config = dict(
    n_layer=14,
    d_model=160,
    positions='learned',
    attn_scale=0.177,
    init_std_down=0.0,
    weight_decay=0.11,
    decay_fraction=0.676,
    batch_tokens=32768,
    doc_mask=True,
    train_tokens=152600000,
    dataset='wikipedia_en',
)
Each number is 128 + 24 x the weight over its row's rms, rounded and kept within 0 to 255. Layers, rows and columns count from 0. The size above them is the row's rms in percent of the matrix's.

# layer 2 attention output (transposed), 160x160, rms 0.114, rows 4-10,36-42,68-74,99-106,131-137, columns 0-159
size [103 122 113 114 116 113 125  81  85  92  88  88  81  91 109  87  96 102  96  86  93 103  99  95  90  93 103 100  99  97 108 107  99 106 104  98]
[[176 182 126 141 150 125 140 178 132 114 104 106 142 129 134 116 104 120 127 104 137 159 132 124  83 113 138 129 101 157 120 143 158 150 117  84 144 121 148 150 123 129 112 126 120 101 139 113 171 139 134 116 151 140 110 150 145 128 110  96 152 144 125 103 179 112  78 141 123 131 169 109 128  76 152 105 174 136 143 159 142 167 117 134 136 114 156 119 157 136 114 169  97 122  64 140 131 183 137 119 156 112 119 141 143 143 165 137 127  83 117 129 128 129 111 117 123 145  70 130 121 138  93  72 112  88 143 112 117 167 135 137 121 131 144 144 121 132 129 138 151 144 110 146  84  93 154 145 124  74 116 126  84 107 171 119 144 112 110 161]
 [120 113 165 161 163 113 111 128 107  82  88 171 139 119 112 149 123 101 139 144 169 138 123 178 130 133 134 111 104 111 122  80  98 159 118 174 102 130 104 147 101  95 158 110 176 116  95  92 145 117 103 111 165 140 136 121 159 143 166 135 135  85 131 130 177 127 128 154 138 127 157 121 172 160 109 113 134 127 153 148 133 143 119 149 127 113 110 153 108 150 123 117 130  97 159 125 123 139  87 137 102 141 123  79 128 110 133 110  99 131 121 143  97 172  95 140 128 111 135  91  94 133 129 124 150 110  89 152 136  95 118 135 136 131 160 144 137  99 156 124 117 119 119 109 130  82 153 163 136 130 113 127 182 148 116 156  67 169 108  99]
 [124 127 110 126  98 129 123 121 108 155 142 112 103 112  83  86 143 129 147 115 118 108 131 129  91  97 176 130 115 141 131 115 138 122 115 165 150 159 173 136 131 116 121 142 125 164 153 131 115 138 158  95 100 115 162  97 136 127 132  70 140 155 181 114 152 122  82 145 113 132 120 132 118 137  94 109 136 122 124  89 155 152 121 126  63 138 106 126 133  82  95 183 141  44 103 108 112  96  76 140 159  94 115 141 133 153 133 135 127 129 122 107 124 119 150 153  98 129 133 129 130 151 108 120 183 109 109 110 131 143 117 137 144 138 115  79 143 123 146  94 110 125 163 123 132 113 114 131 139 106 162 129 101 147 111 162  78 142 162 149]
 [105 124 143 104  83 149 121 129 160 144  88 122 141 132 119 122 156 118 144 144 170 137  69 116 140 132 146 134 137 129 113  84 114 154 127  96 145 148 167  91 111 162 117 133 151 137 139 123 136 144 138 150 114 147 156 137 100 143 126 112  79 119 152 101 134 160 137  84 130 133 112 156 165 122 126 152 121  78 110  84 140 140  76 151 112 124 130 145 101 134 119 127 118  91 173 145 108 115 162  86 137 133 145  87 122  64 125 126 117 132  99 136 104 143 191 140 145 108 132 100 155 117 121 116 117 126 120 119  77 121 132  91  96 164 109 121 143 149 145 134  73 108 144 134 158 172 103 177 114 129 127 165 169 129 142 140 139 106 115 146]
 [119 125 142 102 122 125 134  82 152 146 106 127 136 127 110 101 116 118 134 118 130  79 129 121 136 126 150 155 119 135 110 113  84 142 113 126 125 131 143 203 114 118 134 119 134 134 146 136 145 116 129 114 126 153 131 146 128 115 160  85 148 104 104  91 116 153  99 105 116 168 108 153  91 166 115 117  61 137 123  95 162 131 125 153 118 124 126 166 154 123 115 152 138 100 103 104 126 123 146 121 119 106  96 178 115 123 115 100 132 130 138  78 116 108 150 162 176  90 121 156 120 158 109  89 135 112 185 105 106 146 150 163 144 148 153 115 180 158  98 152 156  81 131 127 143 167 112 170 143 111 115 154 139 105 136 103 100 121 103  81]
 [130  76 122 136 170 146 143 101 136  90  91 136 136 147 139 163  98 122 139 114 113 131 113 118 183 147 145 126  83 133 149 114 116  93  97 144 152 154  83 166 114 146 137 128  91 138 140 136 105  90 163 149 141 121 140 133 152 176 130 129 106  90  86  96 130 125 112 126 148 136 159  94  71 124 116 204 139 103 138 135 154 148  94 125 116 136 122 130 133 158  76 108 150 103 114 126 120 100 143 124 138 102 140 112 139  86 170 139 140 165 128 118 129 107  77 131 118 136 132 153  96 104 150 115 128 138  81 116 133 121 148 121 127  80 131 153 130 130 117  81 161 150 173 102 137 123 160 142 121 131 123  96 118 123 122 112 114 166 105 122]
 [145 142 117 131 124 119 102 136 134 132 114 123 116 169 111  99  74 142  87  77 120 130 129 144  96 110 169 122 165 138 106 162 124 105 139 100 119 127 108 141 149 109 156 147 159 136 140 106 132 135 120 134 136 151 126 157 164 171 134 164 148 169 132 125  91 167 148 114 157 102 156 135 173 111 175 162 129 141  94 159 140 141  94 124 166  98 180 139 134 168 167 149 104 142 112 134  82 114 109 112 151 122 134  79  92 105 138 124 123 105 152 105 108 154 118 149 125 139 114 138  92 165 111 106 115 141 146 105 151 148 164 120 132 160 111 169 118 107 120 106 138 122 125 139 178  92 148  86 100  89 118 141 164 119 154 103 121 147 141 119]
 [131 103 105  83 117  81  94 148 133 131 117 155 104 130 145  95 113  98 155 123 122  94 129 134 147 176 131 122 166 107 126 124 105 102 114 135 161 140 116 117 157 118 146 119 133 129 143 176 108 106 108 162 132 127 171 121 105 113  82 121 106 139 154 154 113 116 129 104 162 132 133 108 142 112 152 134 141 129 107 139 111 143 105 101 100 175 136 159  89  99 136 104 143 167 122  79 147 146 110  85  93 146 107 105 155 141 156 133 109  82 141  87 106 130 116  80 102 160 123 127 131 150 113 143 132 118 178 147 138  97 136 117 121 126  92 114  85 146 104 141  73 171 108  97 115 110 123 110 156 154 134 122 130 165 122 125 127 164  73  97]
 [123 159 126 132 108 128  96 146 183 139 111 108 140 167 108 108 157 115 139 132 120 126 122  87 141 136 107 130 128 126  85 115 129  72 138 112 135 111 140 157 162 178 152  99 170 139 137  95 114 164 136 120 133 148 156 167 102 119 117 132 153 154 155 103 166  70 104 132 164 109  65 107 114 148 128 116  99 103 145 134  93  84  74 111 146  84  98 123 128 131 121 114  84 157 118 158 135  86 133 144 163 152 115 146 122 121 111 136 162 120 134 128 116 126 139 145 139 148 102 141 147 140 141 110 155 110 144 117 143 133 170 202 140 100  96 115 109 140 120 137  96 117 126 120 144  99 145 140 142 158 153 122 153 146 144 166 138 128 111 101]
 [118 123 149 120 143 155  68 144 153 137 130 118 122 142 147 102 115  96  84 126 118  93 163 179 158 149  80  94  97 157 164 152 147 126 143 109 126 128 163 136 119 100 134 134 116 142  80 143 177 157 146 105 118 129 152 114 104 129 120 101 143 138 173 120 141 127  98 109 172 149 171 133 117 124 131 103 119 153 136 141 107 108 128 127 174 103 132 149 108 121 130  97 122 136 144  89 105 165  84 140 120 178 125 109 128 139  95 157 145 130 158 146 129 122 150 138 133 123 137 112 107 148 132 110 117 112 148  98 140 179  94 143 125 120  99 140  64 107  99 126 140 144 105 111 133  43 114 140 159 160 106 139 107 133 119 117 116  96 141 126]
 [142 102  77 178 100 100 119 132 150 144 144 103 180 120 175 123 172 139 117 140 119 121 114 122 136 119 142 119 115 126 173  85 134 154 135 109 139 116 102 123 128 165 161 118  96 105 108 150 106  98 128 132 136 113 144 130 150 121 129 158 121 160 107 182 205 116 110 138 137  97 149 192 166 144 124 132  97 170 147 152 130 121 133 142 111 138 179 111 104 146 117 133 127 173 128 133  99 176 107 137 125 101 123 126 145 149 130 145 127 117 133  95  81 122  93 143 105 106  89 101 142 123 125 103 166  94 119 165 110 142 119  89 119  92 142 132 135 140 140 135 136 141 160 145 105 143 150 117 141 154 121  81 137 126  83 137 104 144 121 116]
 [133 127  95 129 119 113 147 146 119 142 160 143 113 160 162 189 166 127 124 139 132 171 190 150  85 130 127  97 117  96 148 123 154 144 136 115 136 117 131 130 153 103 107 105  88 150 115 151 182  88 154  97 109 115 128 127 174  95 130 145 165 153 115 129 127 118 127 111 161 107 139 188 142 133  85 147 164 153 115 151 168 154 161 128  74 116 135 112 130 151 135 140 126 122 110 160 113 158 103 143 114  98 132  98 138 122 101 155 142 123 108 133 114 120 134 101 140 109  97  76 114  93 158 125 146 112 101 145 117 149  94 102 120 167 164 148 137 108 155 106 187 146  99 119 113 105 119 107 112 118 167 138 133 124 110 122 118 134 103 140]
 [160 118  75 167 120 116 110 102 195 116 142 159 147 123 164 134 131 130 132 105 123  98 125 112 149 121 111 115 112 204 121 117 126 141 124 115  99 148 112 118 132 115 160 142  93 161 111 150 165 101 124 114 155  70 125 174 136  86 139 123 153 108  82 114 115 170 113 101 107 126 147 143 168 137 117 129 168 123 105 138 132  95 160 123  90 117 140 123 140 107  98 128 129 145 102 148 152 140 138 147 126 103 123 142 123 144 123 166 141 111 149 102 125 132 138 130 132 118 158  85 153 108 140  71  77 106 179 149 151 161 142 160 118 128 159 131 151 143 148 117 126 161 126 118 141 122 151 117 147 172 112 105 155 118 119  91  95 163 143 131]
 [129 122 102  99 114 134 112 138 157 183 138 147 172 122 120 121 169  89 114 178 116 125 161 117 149 101 137 110 113 133  93  90 109 124 159 151 104 150 106 147 164 128 126 145 101 132 109 111 167 123 136 100 129 113 145 114 177 121 138 159 152 132  95 138 135 102 117 189 114 121 121 140 125 140 115 133 152 161  96 125 148  98 148 130 103 165 114 106 121 126 102 136 166 129 122 146 104 100 153 127 121 135 129 137 107 173 136  75 100 140 120 118 117 161 109  92 131  95 128 168 170 118 151 149 125 135 105 124 112 131  89  68 137  91 108 160 153 101 163 127 153 110 177 156 154 146 137 125 132 118 187  90 167 149 119 140 127 121 129 106]
 [129 158 185 130 134 109 152 125 139 117 141 142 133 143 147 104 114 148 113 110 146 114 105 155 134 117  89 138 107 140 153 166 145 154 168 183  79 120 145 102 106 120 118 193 158 153 135 106 103 156 132  77 121 141 118  93 120 106 121 176  91  91 130 121 135 117 111 125 118 139 174  97 127  96  99  88 136 153 140 125 140 155 133 113 145 180 109 154 118 106 127 126 116  76 120 146 106  93 140 140 108 154 136  80 126 142 109 124 121 178 130 155 109 126 156 161 112 121 162 161  96 112 127 143 144 157 130 116 143 117 114  84 177 143 146 113 109 149  92 137 141 119 145  82 167 142 121 124  92 157 126 145 137 124 116 143 133 154 157 116]
 [169 128 164 117  98  95 182 109 136 140 138 135 163 138 119 157 130 139 123 128  96 124  95 139 126 116 113 146  97 124 161  78 139 137 155 169 111  96 132 123  92 147 152 152 115 143 103 108 125  94 156 113 101  56  98 113 109 179 169 151 125 149 148 182 131 151 116 134 116 130 169 114  93 150 101 156 129 135 115 103 177 129 125 119 135 101 137 151 153 136 127 126 134  96 121 104 143 115 124 139 109 108 143 129  77  85 115 180 153 163 120 133 126 117  94  93 134 140 132 120 137  82 136 119 120 147 154 137 158 143 151 155 133 141 132 141 191 133 104 134 158 123 150 101 119 113 137 126 137  97 139 133 136  96  76 113 150 135 164 137]
 [100  81 124 104 109 141 145 161 111 132 115 143 121 103 100 131 159 147 137  97 143 149 125 106  84  90 134 126 122 112 118 136  89 110 111  92 202 142 112 152 150 126  70 136 140 123 130 147 142 131 109 145 144 164 156 114 144 146  92 123 113 152 129 171 132 149 111 108 132 141  94 150 142 115 129 134 144 144 104 170 111 109 117 160 147 100 148 137  88 139 145 133  91 165 143 147 117 148 146 120 131 139 112 176 137 148 126 130 126  95 101  96 162 130 137  78 129 128  91 149 138 135 137 162 145  72 122 140 107 105 140 123 138 136 115 119 125 118 155  90 148 140 153 165  98  97 172 125 161  61 155 163  99 127 122 138 154 106 172 107]
 [150 120 150 101 130 150 119 114 152 143 141 138 133 152 123  98  78 113 156 108 138 122 131 123 132 133 106 120 149 103  93 135 101  98 160 157 122  95 121 118 139  98 114 146 105 165 101 111 144 146 116 117 128 132 109 156  99 124 102  84 123  84  96 117  95 129 120 125 141 143 108  62  99 103 126 150 158  92 117 180 135 113 113 122 147 175  89 122 151 102 168  83  99 102 111  96 171 142 118 114  85 144 155 156 101 117 114  97 124 144 151 113 137 140 122 115 138 136 168 144 130 125 125 121 101 147 140 113 131  98  88 158 167 146 131 124  83 186 119  76 105 135 134 140 157  92 155 162 114 125  97 148 123 163 117 131 121 174 128 147]
 [127 167 139 102 129 131  31 106 127 123 103 134 156  91  84 137 149 119 108 120 136 101 134 116 151 175 121 174 124 130 111  97 158  88 131 112 142 155 140 102 156 137 131 104 107  90 147 116 121 182 160 166 100 140 123 106 137 156 123 103 115 131 144 125 162 143 113 111 142 130 126  93 160 167 127 140  98  90 144 119 133 145  96 126 136 120 155 124 128 133 149 144 149 135 128 173 133 129 124 113 124 150 145 128 108 149 162  90 107 139 119 117 156 125 102 144 108 196 150 122 164 161 160 120 101 118 158  95  89 153 129 129 116 112 109 127 105 114 161  75 113 117 105 173 113 141 135 149 140 109 138 130 133 133 133 156 108 137  88 172]
 [160 102 111 211 171 140 159 161  98 113 159 170 113 140 118  72 149 132 131 151 128 170 120 116 109  86 180 106 142  92 137 139 129 150 106 151 160 101 171 123 141 156 114 141 120 134 122 111 107 108  98 160 120 161 148 121 138 130 118 127 139 118 130 142 128 101 142 165 147 142  99 119 117  99 133 125 183 108 149 124 139 146 125 113 141 137 128 142 151 168 147 104  98 140 114 107 127 119 109 128 109  90 109 172 146 114 109 153 167 122 130 126 140 138 117 129 132 171 104 125 176 107 131  85 145 142  88 149 126  70 118 115 122 117 132 158 140 128 112  80 117 171 145  96 116 168 145 105 116 161 144 103 125 152 130 103 103 139 142 151]
 [146 106 151 112 139 111  93 104 112 142 159 129 111 173 116 153  87 107 108 106 116 110 141 147 115 149 128 138  65 131 145 169 106 106 132 144 113 111 153  98 129 123 162  83 124 141 116  85 135 195 147 134  92  74 118 137  91 143 126 148 120 152 134 111 113 122 113 135 110 117 134 108 102 118 160 126 133 111 141 129 140 127 116 141 129 102  66 100 150  90 109 134 149  69 129 143 103 157 157 137 113 174 136 121 143 122 101 132  99 163 105 135 146 116 119 143 158 122 137 122 117 158 109 163 137 149 146 105 125 132 103 158 124 138 158 137 177 196 156 130 103  98 161 170 115 108 129 133 142 110 123 113  89 148 124 154 142 153 167 159]
 [109 141  76  84 158 130  99 197 112 137  97 184 120 100 108 153 145 153 122 139 169 127 135 115 117 149 125 153 144 167 146 136 121 101 138 158 153 116 113 157 131 107 119 147 153 144  99 121 147 138  84 132 100  76 116 114  91 127 164 134  95 119 181  92 122 120 101 145 111 117 117 138 117 140 103 142 111 147  68 105 152 102 125 130 101 136 137 143 109 112 137 131 134 122 108 145 117 142 121 154  72 140 118 109 113 158 133 118 172 120 113 130 116 132 115 113 153 145 132 138 128  91 102 105 113 138 144 138 153  84 132 150 129 161 101 112 173 115  93 171 128 126  87 144 144 116 109  79 133 124 158 110 109  91  98 156 162  96 102 117]
 [122 128  87 139 115  93 150 158 141  88 112  84 141 147 128 151 125 108 122 104 115 112 130 110  88 121 134 160 109 148 110 152 177 147 144 105 143 157 136 108 132 138 144 106 124 126 143 127 142 108 101 125 109 124 109 160 136 127 117 111 166 137 107 103 146 122 119 100 106 122 119  79  96  72 124  90 142 111 117 126 124 125 161 145 148 134 156 112 163 152 107 168 177 159 110 116 114 144 192 146 155 102  92 143 142 129  97  97 141  89 120 126  98 102 135  97 103 122 117 173 117 125 106  64 104 152 177 129 106 122  91 135 154 103 111 128 142 157 147 123  95 107 106 154 146 126 150 111 122  88 147 119 157 117 194 113 138 141 153 143]
 [129 141 148 125 140 129 120 146 134  86 117 118 123 145 110 112 105 142 142 120 117 123 145  99 117 116 123 115 105 140 128 110 102 111 130 103  76 122 130 153 127 142 161 123 139 147 154 115 130 111  95 129 171  89  88 145 156 130 166  77 129 112  99 155 111 131 188 166 183 102 141  95 163 131 126 124  86 133 129 123 108 142 110 162 111 107 166 128  88 141 147 129  76 104  87 163  97 153 143 126 110  94 172 116  85 121 149  96  96 117  95 118 129 158  78 173 139 128 109  89 104 157 135 116 120 181 112 122 182 112 122 140 112 134 141 148 153  92 147 131 139 134 125 130 141 122 154 153 130 109  89 143 125 120 150 116 126 149 142  79]
 [110 166 142 143 141 101 118 112 128 123 138 103 150 173 119 155 140 118 125 122 145  91 131 156 123 115 128 173 149 133 129 129 129 167 125  70 131 160 144 160 120 127 158 109 165 133 183 117  92 138 118 113  86 111 104 123 127  92 134  95 181 148 168 116 136 109 116 142 142 148 128 108  86 165 150 114 171 128 136  96 154 145 134 142  97 121 146 102 123 116 141 132 160 124  99 114 116 135 183 130 159 147 115 127 143 174 153 142 134 123 164 118 119 125 137 109 116 134  92 139 129 138 105 119 156 134 166 130 122 124 117 141 175 105 107 127  67 157 150  85 153 104 166 163 122 125 143  97 117 104 173 162 136 163 118 113 139 162  98  75]
 [114 132 174 127 150 120 114 117 114 132 139 124 149 145 135 123 135 111  84 132 124 169 113 169 158 141  89  74 102  98 129 116 146 112 115 116 154 120 151 135  97  74 134 110 135 160 122 115 176 108 137 152 174 140 150 121 152 116 149 113 159 112  81 114 143 118 143 103 143 127 130 116 128 172 113 112 184 144 105 127 153 136 105 153 146 109 114 169  84  63 104 110 103  82 154 133 110 159 166 129  81 163  99 125 125 140 137 166 132 161  88 176 140 140 148  89 133 131 140 128 135 133 140 153 127  89 115 172 104 148 126 133  98 122 159 130  99 114 116 108 130 113 140  97 105 147 107 138 147 156 107 116 111 148 163  97 125 106 116 115]
 [111 153 153 128 146 128 123 133 106 150 125 167 133  84 109 159 153 124 133 117 144 133 134 102 119 112 114 125 150 121  93 150  93 126 117 158 134 184 136 149 110 113 127 143 154 107 122 142 124 119 100 128 116 103 140 155  98  74 143  81 113 111 160 112 112 115 103  87 112 119 177 112 176 110 156 103 121 134 122 130 133 101 135 122 156 101 131  92 122 118 131  97 141 128 143  93 102 124 107 118 143 140 153 150 170 150 143  97 162 113 184 148 101 106 131 165 110 138 131 110 141 129  76 102 116 107 115 110  91 172 160 165 155 141 136 123 116 125 136 172 178 167  93  99 126 134 191 148 128 131  95 156 145 114 148 119 104 117 161  82]
 [143 110 124 113 170 151 154 113 106  99 100 129 143 123 158 128 102 131 116 102 177  94  99 126 100 124 169  96 119 135 130 139 105 140 110 133 123 169  80 116 129 155 152 112 126 127 160 119 120  94 143 145  88 131 150 120 133 172  97  88 147 160 112 103 119 134 116 133 120 130 171 121 130 137  99 164 150 123 139 147 141 136 121 127 152 145 189  96 125 167 110  89 140 109 132 131 112 134 142 146 119 161 145 115 147 113 144 134 129 156 150 108  98  96 153 136 153 119 145 166 115 170 123 129 169 167  86 171 120  96  90 179 116 141 117 115  85 140 105  80 122 119 156 121 126 139 159 176 143 125 141 154  90 160  99 103  98 158 123  98]
 [ 97 121 144 127 127 149  88 144  71 107 129 104 124 107 130 144 134 126 126 133 140 132 131 108 140 150 107  89 137 143 158 150 126 153 120 142 108 113 147 121 133 102 129 143 166 113 100 152 160 105 125 126 154 131 151 104 157 151 142  98 114 161  92 146 134 124 105 140  79 143 132 119 128 125 102 149 125 163 118 142 138 136 120 182 135 121 122 171 108  98 126 187 151 127 100 127 130 159 104  96 123 164  89  97 104 149 143 169 144  95 177 110 146 135 121 152 103 103 154 160  52 100 159 107 131 139 154  96 130 139 149 116 105 154 125 173  77 100 128 120 136 101 141 137 119 101 168 108 120 180 128 179 108 116 161 127 117 136 107 155]
 [ 97 175 125 127 112 147  68 108 130 140  96 178 147 149 105  79  95 119 150 122 133 130 140 165  97 103 127 126 149 126 155 144 111 110 146 151 172  96 124 143 108 137 115 127 139 140 126 106 145 135 119 139 121 147 149 129 133 124 172 138 150  83 152 117 139 123 103 190 176 137 147 108 154 133 150 117 131 160 143 123 120 151  80 144 105 160 154 162 103 113 164 157 145 116 110  99  96  88 105 146 111 120 144 107  75 168 134 126 141 115 136 107 120 109 107 139 151  84 119 101 142 119 125 108 159 100 116  91 137 116 138 150 144 126 160 120 138  98 110  92  90 146  70 145 160 128 133 121 143 133 161 101 138 126 149 185 127  99 122 107]
 [140 165 139 102 156 163 127 141 138 106 123 128 125 118 126 121 123 112 116 106 188 108 118 106 125 110 158 119 124 111  87 131 107 179 156 111 167 141 141 133  82 102 125  74 132 111 121  97 137 193 159 159 127 141 138 149 142 122 126 108 184 179 114 130 155  97 124 151 106 134 131 118 119  92 125 126 148 147 113 132  89 134 132 146 211 166 132 122 151 161 112 160 127 150 108 131 172  90 155 141 165 109  93 138 134 117  97 150 122 128 142 119 126 133 107 132 145 142 118 167 159 147 107 115 129 124 127 100 101 120  92 152 128 109 126 150 131 135 123 153 131 106 107 106 140 138 179 142 116  68 116 103 125 142 153 118 140 130 176 152]
 [178 137 109 146 153  99  94 129 131 109 128 142 112 104  95 146 123 105 146 128  88 195 124 131 108 133 137 110  68 148 155  77 103 134 103  96 134 104 123 163 136  68 133  91 119 114 101 105 187  94 112 119 153 116 166 153 145 139 118 127  86 119 110 117 137 154 114 130 120 111 124 161 135 149 166 132 128 118 135 147 176 136 164 152 126  79 114 163 165 121 141 138 121 109 135 116  83 130 129 124 138 139 121  98 136 101 133 131 132 111 139 153 108 160 116 156 129 156 105 130  66 192 154 100 115  94 132 127 149 123 123 133 119 157 120 134 145 147 144 127 136 119 146 139 110  91 171 133 118 110 130 136 153 124 116 160  94 147 157 159]
 [117 141 145 123  90 105 135 132 120 163 150 150 130 138  82  91 152 110  82  95 124 102 130 191 137 138 108 168  99 132 157 127 123 155 157 122 138 150 124 124 122 159  94 127  92 161 151 148 143 129 147  93 120 117 126 118 140 117  91 133 127 144 130 106 129 131  87 139 106 144 131 131 170 134 125 115 153  97 159 104 133 145 117 145 139  81 127 145 142  83 127 137 171 109 115 118  72 123 119 112 124 183 134  97 128 111 107 162 141  91 158 123 126 138 111 122  68 128 173 145 114 139 140 135 117 137 111 119 109 148 161 120 145 137 113 121  98 158 132 130 172 155 154 130 123  88 110 142  90 141 151 171  96 159  87 140  88  63 116 138]
 [127  94  88 105 118 145  96 120 131 188 152 120 122 115 107 124 114 118 111 119 112 113  98 118 122 131 140 159 171 136 104 152 157 116 138  91  76 107 141  87 136 117 121 128 156 117 161 123 128 147 148 146 143  98  91 121 121 157 142 152 135 135 100 120 102 155 172 129 130 122 133 109 144 159 119  96 158 111 106 129 124 102 152 121 154 172 132 106 102 119 147 161  89 121 159 130 129 108 125 123  69 144 147 126 112 102 108 131 113 150 104 155 122 113 167 103 100 111 113  98 128 186 134 141 121 164 148 130 142 125 111 109 107 131  87 149 165 124 136 163 123 128 153 107 153 173  99 132 118 179  81 132 123 132 159 100 196 138 174  94]
 [162 130 126 130 120 126 132 154 158  97 118 111 114 129 102  87 140 171 156 154  92 160 155 118 124 105 131 147 144  73 102 146  92 131 132 133 106 115 141 172  79 151 120 165 145 128 138  78 121  79 100 116 116 141 100 104 108 132 129 147 125 140 138 142 143 139 117 146 117 109 148 108 127 129 148 109  76 108 156 105  97 141 126 114 129 125 144 111 131 120 142  91 103 101 113 112 155  93 175 131 130 107 144 141 122 104 130 130 137 160 152  73 136 102 135 172 147 112 116 130 153 120 102 105 135 129 126  78 163 128 161 110 172 132 103  99 191 138 117 118 150 159 134 101 102 115 164 181 182 102 135 131 145 130 124 132 132 123 181 105]
 [125  95 147 123 168 101 166 135 108 156 113 100 148 124 140 158 139 164 133 143 117  94 117 114 165 175 139  98 124 142 143 141 145 126 141 151 124 130  72 104  91 161 150 127 131 122 148 130 120  87 139 144 157 141 111 136 135 163 114  88 108 107  93 106 149  99 178 133 121  77 167 111  77 123 105 142  82 128 148 159  88 142 143 113 124 104 153  92 110 153  82 102 172 138 151 127 115 127 115 109 170 112 128  97 147  95 103 126 133 136 136 131 139 127  87 114 104 165 137 179 139 111 123 135 135 118  98 115 112 116 141 128 135 102 138 138  94 123 137 102 109 150 153 102  99 149 136 136 127 117 129 119  87 121  81 173 111 145  94  80]]
# layer 2 attention value, 32x160, rms 0.116, rows 4-10, columns 0-159
size [107 103 102  96 101 104  96]
[[101 108 110 117 116 147 124 110 128 129 149 106 149  99 128 150 137 130 129 163 131 137 181 160 128  99 110 118 160  83 127 147 149  97 129 161 115 135  97 118 140 117 124 139 118  99  94 153  61  95 134 122 132 105 132 124 127 142 106 169 122  99 169 125 125 153 120 134 144  97  96 158 131 176 143 125 122 118 160  82 132 129  89 140 136 100 142 149  84 101 138 110 117  67 166 129  92 137  82 128 153 169 145 152 128 133 165 132 106 159 112 143 148 143 157 114 156 128 111  71 125  82 122 144 131  97 111 125 142 115 174 153  78 121 113 162 119  91 148  81 128 159 146 130  96 145 137 140 147 140 105 165 110 132 105 112 109 133 132 116]
 [120 182 122 130 124 165 133 150 146 120 128  64 143 110 149 109 133 177 124 127 103  97 130 104 141 101 127 127 162 141 128 131 181 125 124  92 150 148 150 154 107 159  83 126 126 137 166 145 139 120 131 108 114 129 131 118 108 137 119 115 150 128 106 101 136 126  85 127  61 174 106 148  98  98 145 108 118 129 106 109 141 132 104 139 139 168 129 133 132 145 125 108 121 176 148 117 144  91 152 161 111 142 126 146 161 200  92 102  95 107 139 102 171  87 161  75 125 129 127 116 136 140 106 161 105 172 152  95 115 114 122  94 127 110 147 127 131 138 138 108 116 116 138 150 112 159  90 113 114 150 156 163 133 134 149 131 119 116  76 123]
 [146 101 117 132 162 144 135 158 111 109 131 113 105 107 144 194 100 130 165 154  95 127 100  88 130 151 141 129 146 117 108  98  97  74 115 134 109  78 167 127 140 137 124  81 154 135  63 163 131 110 121 160 156 106 106 127 161 154 157 173 131 126  90 115 106 116 131  94 155 103 153 118 148  93 148 150 130 137 139 127 118 136 144 100 120 137 121 115 126 145 125 124 125 129 126 138 157 126 125 144 124  94 144 102 126 136 111 121 104 143 120 124  92 143 160 152 112 104 121 129 119 123 141 108 129 150 136 165 157 108 155  75 139  74 139 123 139 109 118 179 101 106  75 150 132 149  95 142  98 162  83 136 142 170 150 151 125 123  97 166]
 [120 152 162 112 140 116 154 101 102 105  81 119 134 121 138 148 121 158 101 106 135 130 151 126  99 100 134 153 126 140 146 173 146 154  96 163 151 129 110 147  86  96 110 120 119  97 119 140 124 120 124  93 154 137 157  93 151  96 132 131 135 138 163 122 114  80 130 115 130 124 159 134 136 125  96 113 124 167 180 118 122 125 114 110 107 120 121 151 151 158  96 157 147 145 108 139 123 108  86 122 187 107 150 153 155 175 132 121 135  91 131  81 105 140 105 145 109 108  99 134 119 116 102 146 156 151 129 117 133 177 145 160 134  98 131 119 129 139 154 124 112 153  99 144 149 106 178  87 114  82 189  84 153 125 100 185 136 114 123 144]
 [138  87  79 138 148 117 169 116 113 132 144 139 119 146 144 138 110 131 168 113 140 143  94 143 161 111 134  77  81 126 154 126 138 136 134 158 132 118 143 112 151 163 147 100 154 161 142 131 104 104 159 131 113 130 167 121 153 113 116 154 102 166 117 129  94 152 134 169 127 104 100 173 104 139 109 162 117 153 128 168 113 155 140 143  96 143  99 138 120 134 102 134 125 158 163 126 120 157  75 174 115 149 111  80 101 112 107 132 136 111  85 173 106 100  54  86  85 116 139 135 148 109 131 172  99 136 121 154 152  96 136  88 116 102  97 148 118 128 126 128 107 115 130 135 100 134 120 127 107 111 125 106 115 112 119 148 165 132 117 157]
 [126 165 118 105  86 141 125 123 151 116 136 182 122 158 118  80 136 137 121  70 130 141 160 151 146 138 123 153 139 119 122 118 134 112 150 126 162 114 156 121 119 122 140 168 164  87 122  95 117 160 140 105 116 115  86 142 103 107 152 150 172 117 144 144 110 135 138 105 150 121  95 126 133 107 167 140 118 130 104 133  98 114 125 148 105 121 100 155 157  79 178 169 124  85 123 130 110  99 148 132 120 120 116 134  94 148 137 130 124 122 148 150 149 151 141 148 149 105 140  94 118 170 103 143 118  87 155 136  98 181 107  99 152 140 119 118 108 115 145 146 127  77  92 147 153  91  93 121 101 125 129 134 158 131 149 180 163  68 120 146]
 [102 161  97 119 120 132  90 149 146 129 100 134 152 140 154 131 143 141 125 156 157 120 114 142 138 140 136 123 100  99 111 119 117 128 132 121 147 140 115 134 113 131 127  99 125 126 125 141  99 147 125 125 123 107 107 125 156  65 148  94 152  84 175 149 157 163 148  91 157 111 109 140 112 166 130 102 118 143 130 113 118 101  86 119  98 135 119 120 165 161  62  76  94 116 153 139 157 101  88 134 117 109 141 160 138 158 155 125 116 148 142 159 147 139 187 100 142 140  96 126 183 139 155 135 105 101 104 152 142 141 137 121 144 101 167 122 152 128 113 159 119 148 154  81  79 159 136 143 180 132 164 119  90  98 152 107 122 140 121 112]]